From a checkpoint of a small transformer trained on Wikipedia: 113M tokens.
Each number is 128 + 24 x the weight over its row's rms, rounded and kept within 0 to 255. Layers, rows and columns count from 0. Numbers have three digits each. The size before them is the row's rms in percent of the matrix's.

# up: layer 6 MLP up, 256x64, rms 0.248, rows 184-230, columns 0-63
# down: layer 6 MLP down (transposed), 256x64, rms 0.25, rows 184-229, columns 0-63
up184 101:095108174122178137175164142111134126106136098100096133139151165132140159108135127138128123106136080116127132130190119134123176121145097146158086126109127092129113119134115097133143139164126165
down184 099:136155138153145108125094129147169174160134162118173148100119106117122118135100139134095129162108165122161111098143149119125117089109080112083145129117155153152144129147109135118100098115145077
up185 100:117121147108137151131166141168099093165116090106114114118148149135178154145129110120155155141120142146105125083120113132099139050143109181140140130135112131145128093134157125111106150111120093
down185 111:110149157121148124115117126148159165127119135156128146140131125126127123097115142099140103125121103123149138130126149149125119153151132101135196098175127136054083156101121138106074097157135097
up186 102:104142081095156175113186122082090116138121087155155138129109113120159117147115155162141140116103100144097136124114168130132169132109133118120121137121112127167132131146159121169123136101086135
down186 100:140164125137123166115122151087168197140141109110133112094081120153160141102148110115132142134116150137104128153151116140120139109146139139127144091100128094139136141111126093125060095161112109
up187 090:108130157149124120152123146131092152148128163131095143154116167138148107108142136140129154084127123100146138096107091175119142126081136124135172097116120128125075139093146149141164120103100180
down187 080:133127141136162097154119111097137088114130122137142129118144098113149137148099141133113099097122121173065148122119138133100109096136143113180124131102123151191173128130138079103154137164143130
up188 101:115124117132089125127159152137135138108158141099121099160149125087163095088113130145126143119108100162141127171121148089123122112163126068146129175074151152147136103131113161119153147137103122
down188 096:127097136118115119147134156084150151094155137115178093140084073153106154122156119181108160136082127114119127118133140119090093181148117128165137133134130132149124133114139120103097131145126148
up189 097:128136136130092066089130099174136115153144153128106161115157106108165126160129123154070119141138136104110141141134142084157119101136111113116094178125119131136121105118179150135136161140140141
down189 103:171117110131174114088106185128126122124116130154117156164154142123109150089106119120103105148118136130147144115141135147136091166149102148130122112065092096181124147155142109113132112125120098
up190 090:107138083145141167131150118109057125155134125128142153113126148134121104167140102140134114159132143103153115095134158124155153129109136147141155126072155151160149152084156168120098101113129140
down190 101:093127109129128137146128168148133118102149079181112124121113132121112132126116124080129152111183155107140081132136115158147129083127124093132082108147179110124141164157124146153116124122105160
up191 107:120155115159102123112138141119126115139128127131137107155147118153129117158131126201108099157096178163168148107117177142081121129131129088186129154095102129131129134102124125147117094127111144
down191 109:155132144102119118104111118101116138116125121148144161187127103118128127158109149145125149151137138107160096139132091116117104083147121146182111188099131126170117147152089116114069125134114122
up192 102:147160183182114118147175118138151125137144140074131132129152142126128129190100107128147131126120122108173132090128124117134126111107127121135093106071151158130120113108151149098146141124085132
down192 100:139139096130132116133091164128128083122125126124099146103124156129115123142110112138162134140135153143098147143171106148084179133137110136129123156175110173165135138094162100096093075110130121
up193 096:141109140101124156138125118123104102123134136146138145092158126122133120095107154180142110137102151097175173144178156090140146086148105128131127119119119144138126100117176145174121118134102183
down193 097:165136112105095149158130107139158142140084082114135139123141141132114149098111103126135120138167123143079110135127127146129153177118145109102159158163145143128089136121092068078142140130150141
up194 108:130130151071127112128161097142147136150159064147101147123091158116157094131177136144128126142141159122144146101103117127142124123141136144143114158095078143133110103150163142147125146123154079
down194 108:138099143099126124103129155152158092120133185121131110173179103157128134119094124147131115147103127103161160121119117112154112080138125114153117130116099149106126130072166137125175142133101098
up195 096:096138125162133141170133134155086070149121136120121132074132122112113096196121100162124137175124112119120105087128115120117123144109131145156135094100149159145142154112117134111158130116089126
down195 096:120096132113140163125102162118127120100122129128113179156224093105093167115141151117145137128149115142126180126138120117120112131133120108152107155110111128091085145124108158157133121118127132
up196 090:132109139081124151110160104122137102129099094149123162116135108133148145082176138109123113096120117128116136123144180108147176099161113140139099155116157149113164136075129142118138101146083131
down196 089:119127109162158120114095083156117140144149192130125142134130122104095111186117122157125117137144182117175141137123078115147082144095141121143122111102125138148118113134111124129113145086114161
up197 100:112151183110118102110144129129126151130164080093114157124135097147164129164117143149095109143155111141150130103092117109113122106172138099191139163118089123145135137134116091140120144140116094
down197 102:129083164092130097128129138149146110142133105137164119174149162111090132140145114113098139117127092145171151128134129103144153115132124130150129079105156129161136152111147090128120081066129149
up198 103:074148112173123164138118153129076106135149149125144151099140130076165105130154094185137122123108096119117111130087119129111137136118156110148153117089130124111112133138142163101152142153113161
down198 104:127130115112119150096094164148103123115134154155119134114167101107151152106147128110112137118119111173110164151131082136133114178128154128148093132118118132051168095137113116155142119115166146
up199 099:100120153107132139133114135127086066166131120115107142122170166100142098078168155108108109138093107167156140108132119152135167117122115146123122179125118098135137111149135143114128155155091137
down199 105:144120122121099093132118132125109147119142156161144136132098122135114140129139123144121157121143160089101177170139164102083144120113138148075107131045125117151131144127126147138163099087140113
up200 109:122162149178124126171159117130125138132153130071128113163137121084178146156092115132115118125119108164097143086147096167107117114129101093168151144108120151150110143122162129145125110125110118
down200 108:126163132151148114135094128138161110148126064118147144134146165070086149097137139135071124139126144107179123128131106136108146162098099093120113148132145154108119178138109133131128142147117113
up201 103:096150170159141114121117114100116131127142083133107174098115120143123133167141121120130128156140111105178134129111141116105147113112141147209116145126172153117113118129147134147137059111115115
down201 095:112129159135122101140127115134075063145139095131113111111144162165126165136114076134129134106178142137109092122157118133115138124112113105144111152143152162109098137151132112160152173088132144
up202 093:093184113132128112121156125152120096109131160111152114124132165135128136160115134153129097155123145123123111103123113156098127127101106118190165124119177171183113143155130144097103121085120137
down202 101:128127141158109081109148112114121142157106126130130133171116089168081105116143084152164120142119163132117169151133146105161128159121106147116127141110089170103155124138116170146089126136138091
up203 106:127129166155123164151140142061088147138156137131131139115101133112106160174144137147135101148090128135099123130163124095166169118116105107113093151093126139142127115104121189118145143126104118
down203 110:142120105102178172116163134154115147132092116097109109157137120118182116146123142121113131147119098099101113142136138202097121094113162139109145145119137122110129152099141109134166148116097095
up204 102:103122159127117134143168104107120130136122125138141163114157108146121136132149139156162158141127110119114113088169135107126150106132132131154111161068135116140075102133079183133125146084087152
down204 126:129108127094082130156104129155141137106172123110125109129153152128097122086139127123106117135113166111122121108167159090122115211103131124129105150113159134101139128123176136162168122139119119
up205 101:129121076157111136115112166118106136122154134133149107107123086103166099111181129133105125161082122204139165120153134116132144124148106133130129145100149119146136080139138145159103149121117122
down205 101:152112089120135128151140165162146134118120119117099100045148099095140108132137114121127117139140102130134133126135136105100129073158129158119137141169118170141163121149132139157074119168116120
up206 099:146153122105111138117127092136145088153119075133137148102139160120134113126139090122126118170100097108127101132060134169170123079175129158131170134124108123139151137123148149119120119151147109
down206 100:169125135116181138112124127132123161134150130118128078147181116111128152125110143113114135162098134066149120161094122081168132092126112122125114114133096183140135123139145117139130079140125139
up207 099:106138114136119143139131118132143107163162110145122084150147147097162163165133112138081105122125120152135138144131187184107134125152119095176096150100088149158096107119136127129093139133148131
down207 100:161176145120137099092127143133120156095137129134140089153125147124152126133139140146130137125112144095119154134091097169137096099137117131115151162147129147142166140104127099122034121096128147
up208 095:137158157124117140137131080162113114166128114150121135100118104116135115119100138176085134112107160126140159104152104121112146113103145121145168072125123178163127161166142092110105108157113143
down208 095:097169121136120133122164135109107106098164097132129130079100139122099199140156136117141099088121118109157134091171123151119111096109141136164151160128133126098135122156168114116119142098133145
up209 104:083158143106132119169138098178124086142129121127115139146112117138150112107128113157106159158169096116108164101097109140115179128109146105117127138121111133133102159159108100113153156159088158
down209 093:121129130105137149155116131137095132146099102152107133141133127148126081128133127162156175089119109117172131099148149098130107061111137100108172107176108135164137139157144137113174106116124134
up210 097:147107096107091068093109113104107096146114121127134171130137113143151103121179092123132139108135124150128125124165114109125145138171142125169137159102133114155144072124121171112161126115111100
down210 105:143136119132136149136124143109122110133153167144143105175145105127108145138110163095152075110166122106117188117121139121143129066164103090092124145110136093142113115159128109135126113126163091
up211 101:147156137098119123117113096159116142144149118107118119126137096129172144181139059152126143156155110104138120058161132122159181112164115135131114114127089122121112101134148140118122145141141143
down211 100:122127161155163121143113186131124112127157142096133098160118087163117132132102101136125144115129129142139156153143131110152132066098177107151110083102127153153104136124113074134141109141107146
up212 097:123176186128145124204132099161118097168097137104132140102124137141144072113129157132120133153154146102140133079164092131126128131103106130124158123115115143136081129123131123106138130126139140
down212 094:131115125064136133170107125140115170138148102153137138143083106089117096112101103148119140140160133162140110134112176129109106148144161110111177131103138097164122115104128128124158144152146087
up213 104:121161103157084087114134098109120126128183126159086149133108130142133125147137157164125110141146136127108154094148109135078141126095124121142132143135130135113100123137158166079181113104159097
down213 107:138123128143142183142117125144129101119126091123141144129115131146086077156140153104158090143125134110144085134121142134165109148104083124147106115092144100148129124126116098177197123146134151
up214 102:132107152155147075141093150153098100132131153120087155123128150121137135141101102132109108147123131105183156126104121113088136114115062131156141127107185145128124128139164154125165102118129154
down214 103:123116169137112135142163154171161101126134095123147166113151126151181134118117110150116130083128096151120130123165117103111090115093125114140116151083109152150112140131068110102139127105164135
up215 093:134144158141130157120106126151138146163161155113174158134124148097147127148156106136114072125152143141118138111146100135122134122170077099134142103113088139191120118138128138110096131089164156
down215 110:134128127154126096117112164137118110102093142135114135167101156127133157099138113106125146095104138128153154165170113143086105179086130138132113140149163065098146108124120172107118155114127116
up216 102:121110101106120129098132141123092066174130118108175141123123130092149106097130139141139128105135170175152137148128140117086165118141137124131165139119153130120148111141164165157164095131107091
down216 121:104137158080168091113126137115124110130101117161120154142125108150129158092145115130095141115156089113109133136156093165143104188104130138143110133119113135122133137166124132159188094133147093
up217 098:146129127141134115119158103144120098152100101119160110116136144126154119132107103138115124099142152187077153085085111151092170140123143139155153116127089140136094133144128107102191134151129106
down217 102:168111134129171132162108097126159108089127139117111117181129092142128142112156092105139160124097099120134134101161140152117096136144133090211142153124145123108140117104104146136122121100141125
up218 091:117114095126119126146136149115122119132150121118092140098129135145141070146163154182095108125099146085114147150170133142116126088154053132157146099148127140138094145129106143139117101122157137
down218 094:172132111096113166121155160107099127108145158107102109133120126134115101132128116135141170156109100110106126107124136115124119083117145176049119108154137154111145170110141129132124126179138151
up219 110:125150194129122131125136094175142142138151133091105137118106160128133100118129082100138142150100114170148104102114114157118121125169146132152124160116100074147113114133158107090139141083131113
down219 087:162132108124101177144146112142121126127138126135117131149137136117123087141130144094115090143141128132152121106098150171102180118131173146092135112137130123081146115098188094103155156129091095
up220 105:125142113106113116154136105099108130160097073143162107146114122143124111107150078154081139114135116164080131092145177155145151130145124113157152105130091124158133135112131144093139166147114145
down220 102:116077120163149134155116102132147114135159157167171114109119188124119115155132086172115107088129149128127123127158119178152126121119090141107095114120134124102125143105130093113120133081118147
up221 097:089137144148116129110146134163128138123187104106102132128124168088147114090118132130107091153123149091115140152162158134120111127162107098142138158112101137113090106083137135140172112134151178
down221 090:105101147113087128080103147128109072178165166115147096107156152135122120141125149116145124136154159143144121137154163133095130164080094132134106125091110129132096101151131135130129141134120170
up222 090:117154154099087138144098097138134100128130143138121146123145118134145107090118139084112096164120161189143198135122133116153134136128115093121141128108132120143159093090185112131140158125125126
down222 097:145150112153166113141130095142132144104144118144150123139101154109164149101126147159127118099123089086110115126131118084120155203138101106111129160133114109119110142130121174140175094128138087
up223 091:080175088147116149125148118144164157153177136086129138141139146132133162151181092140104141141141077135107103123134143131143108110163108134133107114098089104143131143103129145145119151161127155
down223 089:190144139151134112161116133137086141112120111106116102140136157140162122083099138110148087087108125134149136142120177108124104061135147134152139154163111177127134114109137114100110126134144132
up224 121:082159130140104137115133176187155127125119104158120165120137149150126153149116108156117137145117121130095106110118094139119168126142126138142103147068091103126082134155130115144141152161088146
down224 122:102158123175142126080111147129153140123136150104092088080148154158124117142118112154156133125087103116100154141141156124112130080140163127129167106127115154123124162070148132132105100144140130
up225 100:074174148116141163127175105092125128138136129099140121120144157105128134166092140143138127120103092118120127087112124158088152130133100116104159101128089133184111155142138111140143143150111167
down225 097:132153144144152183121094174149122109072094094113111158111160104136120118119164151111109155144161101121135138144099153113108133133116144127090133164095155082106098134108145126145161113139130114
up226 118:154151138153126127145103129155116107145128101064110113131157134112147173146127110143112096143150146159116120070187156150095157128144116139135136134095099150141092136087115145143117148146132093
down226 117:132166126146126094150121154138173105125147125144118124188150114174129134101137117088147101110144086124137118161164083123155166086106109117152114111134118153116109113126117098126122116092114174
up227 095:119134134093141147120143114152141117100111115113145133127074110125138138115148123098104145081184102183138114150123139101097155107108143158126092130113118097142126104192178120130145128163132132
down227 094:169109112114108153141117137117090096140139166175157121126108163133138144138104139121111151161130102110085109134139082108112201127101121107138128117068131153116113138120127150137131124122120178
up228 092:157149104163133112170128103158164119167117136089155118106167170112123132098116110141117137140116171113114174144114138091104154120142114127118185080119087124119115101157127118119130119151115149
down228 097:144115104150085129125161155152133143113105157182147090092120117122125140152154083148122162167113109138138076112150130149121107173140105105125106113121153127100122146109145168094148132087111122
up229 117:131139132157132129130111131102133100105145109131150096160117196124128136151168145141153125135089142153143137149158125129082189108154139127128121160086079137134128107095122157156129100098095126
down229 123:138137107129110134129078157108157143111126129135149154141132108132092097114133103162110138115098130109145161175088130134127103192103110085132112142142135131129129100129123165132204136116099151
up230 090:080141097130115084149118143135117106173155110136127149112107168132095107165136129127093083116123101095138164155131137091102166154129134132150098117115154116140151133119137167156152077141147139